From a checkpoint of a small transformer trained on Wikipedia: 5038 steps.
Each number is 128 + 24 x the weight over its row's rms, rounded and kept within 0 to 255. Layers, rows and columns count from 0. Numbers have three digits each. The size before them is the row's rms in percent of the matrix's.

# layer 6 MLP down (transposed), 576x224, rms 0.157, rows 518-526, columns 112-223
105:176105105161110119076118123130104142137148076160116098186135121157109158104069132144135110152091088136124116138127082136116098129152111070116104094145117183105139160148118141096088147140146123146111152177130159115141150105131114158135121183109179147164106112129162125122118141138120121118150132088162138129125135144141087125115163134110
106:144119096126129158124124169128107094119163131140176119089125143120173159128137109135103109139099144133141160145122127164164080107112156138126156129125145121095139088120103094162115188113104060125132138137126157121122105150082127185105150071128131099079106111137113122144137117103102105136116110092105135082148132128112153157126096148184
099:095121060123121137131158162114137195118098139139131078094126146128118128124110111159138145159155106135118126124121165110165094106123123117118087129146113159077084152115134122141112135154123117135108154134082153107138143146090134104116153107101130111155169126105115122113124157138137167136164122096116121117110131117147141143163139119095
096:148106099125131135145138143160163134128167070089187138094140170134147131162134102127096105111124154145119194163100131134107136109106145082124131084094125057087139146150144085130165164139098148137114142130155125116124102090131127105128143093105135144109150072139137141117124136160130115118163156107113131102182084136142120112139138141113
105:131140128127140121090160137116133126126133112090141070123151142147121125117120136084129148119137152156120153120115091154086151136110123103117146127145124133135144142123125144139119139116172094152085123116169141118077130181194132089119129163140123044116115109132167108155144153117153153146068123118120179093098115144147135128132139166087
110:099156143117128140099136176120124103155120112105165140104119139142126121133142154095096131113149162130150151125168130112161125114140099094170209141119107114137104145188137140158124118135128150114157133127109147147152123117140118113159158152110106148129143106137141122131082109092085072146142141130113088082127135142163161110116123109121
100:130129117113105123138157138159169188143129129105102086126099157107111149094164143118139087124119123158094095094100115142138125113114125160134118116127131118091136120137153141136118097117126107128121123150095101169131123133146144161162132107125108140138154134112161091167152186136119108130183132099160160126134114193125128155086161117171
102:161126111150120108137118087127143114136150128131108079136160144161093103101115130120134148088075151141135164103152123139129152139123079118105113110147140155125115139144144127123135112120116184135077104125097121095130137101111152087156155136157063075123108138135142122107129163102135136116133117140133123119130133149107196162173140166115
100:160143128121124126136135150124167131140163144116135130163161123108121115206122144109116090098119106097117078108082080196160097127109143160115109128157147145093122129127074146124113124147148131137147134159111127139147134139121091157122096125183158116110135158143147083108120146145157143121135175143082136143145137114124152125157124111128
# layer 6 MLP gate, 576x224, rms 0.162, rows 519-526, columns 112-223
112:191125098119128108117104125130164146131114171134120131154198119176077116143114138130135155117109161122120120165168123147106132134156147156134122116167101132150111060128126180168173128088105101111129093149130151130115147108127117117136094127115087110117105101110127106130112131109135116135052106117135085126135170092147126146153125135128
102:097126149096094125129112112159089151121082127152137162097140161112100113133133146149128150137153098168119151108118214111139130113145143118112082126124088096106105101105127076113133080169141130142107137114132102153127141118117144136115092120140121152151139103159145155130144127115122134116137170097089150188142130151155136130130094122144
092:104117128142125163125058142088152128152109084123130124132094132152173102083130149119128096156119139134151154139133141090134098124129132119153132147142125128152141160124134131099114104150129135139081143092130106095122075163153141152156147124116149123163179129155086131090104125147139136112111140109132120133161144115122098074127129122094
098:159177124144121158123102165142164100159131136153186090122082144107105091101141148171123139144154195115116120101121131156120105136101124126166111132107077112116133127137158170085117129124141108192089119157144130107080135146175075153144118077103111135101111142112116101105113121118126144112119143149148150163142104147138098145155138105129
105:106134129121137161131180136104072101165079095127129156106111096131105144077154153140170129088141154127144119110087145145157160116140102104136122158122136132126126148150151133153125089102163152100102110137080126066108092136144148138102135142119169110129144164134132195147115153112110169138100137147116151099098162140117111077162084131132
099:121109114081115135140094112176148143153141114133123099150101150108076123090133151115110114107086160137058124136083137123070134136130121104153143118147165104143142155117116124175104145168125076169156152102166125065132161118148134132143152114111139144139126096116112088117139151147097136156094153112104089134110095134119108095117138125152
097:166090131077131070139132121100170108121143076139124143131136158176123146139099132072106096129132106139142102104111077121123120141132150152120068126125125122155153137175127125064165158129155091149130158124095141129132153114155149126143127095106146161145100141102120121096127134124103134129115085118102139140132136136136127121113087104154
099:146095128132109117141127108147139114132088089154137108140136118126106112109151147129166139163131102110113133126131110127164107108132149097126126077087145092120104101136152103139100124122092152156153101119118133170142098097099124176127120126173103133148175120161133139116059121141189086093116105107108118120099120103088153145142145118151
# layer 6 MLP up, 576x224, rms 0.166, rows 519-526, columns 112-223
107:126132142123149126108135117122146131128095145101107114170151132081103161148163142101131152106118118120109139116105127141156164151127140149098119081172147124157107086124117161127085144157076112139156098131104161114146118145092177148171139137160162170099110127164163100123140123133162123130109124127154127137196116129105159090135119120152
097:117134124115125109117124129142136115114143122144104104115068154134131107094114166131098135114141125102181146127098114075140153147111145082130121121096085157099109150128163122110127141166125190116149129119112151155093113108106146132090143111111143115139151109160152157111103157083127132120130145118113120144158126174164163089087133114145
094:136119155038121154159158154096115149099170157103105124088152141153089102166145125108111103068145086141080149118115122118127124137135131099119144131112137135131116108162147090114127166158151172096128145118116151132133132113111099110106189111108109133111129102132157113105098125144161160110116111169138128091105149143103148134168128081126
104:113129105084128152120134157129110129140111125104177113133146124141114117128124154161106190141117106152113079116153124132113162167126137161124114137127141128165125129116095138166118109117125075115102147151105132133117153133166130110177137142152119087149114126143122114166175115086132131160119110133156133123162136169157129163160170104151
105:078151130114130155143146131124152122156115120114161102104095123085119096102124113097130144124146149135122114098147144107150115098101141114150148124166155106117072111117120144170106097153126163105146102159099160148149070118095134141141158139138118135126104080141158163130128147121096104144111119125115117122114092161135119115139148129149
099:082130136107156130150168175122168136147095140118142120091140149098142144119138117102149124145131107123113100139047105147144108151140137124094132112110108170114085119101120102157123158120113070110107160124117150057116145112147148128100138099111111130135119102129114125110082111129116149088163120121167110139116184150158129146148108117093
107:137121122133140099146121113133170155108190107162163128137179130136139146099102159130133158115149126156127130151116144152102119130090090134099126110093103178152150092140072127088120142131154129141094120125078110138079145096157152101162140070111081122105116142126119138144123154130101126129138129148090118114142121143112155104143063154134
098:134104134117108142128106115111126090126108130103163114158126129070137163162151158120113095090148103153150143153136105130127132138079100165152086134131113156110157123115144121116102133134143106155114136104102132138122107163132144152122113125118134085149103067164116130146141124155110132120141153097107177131119148109137162115121160118159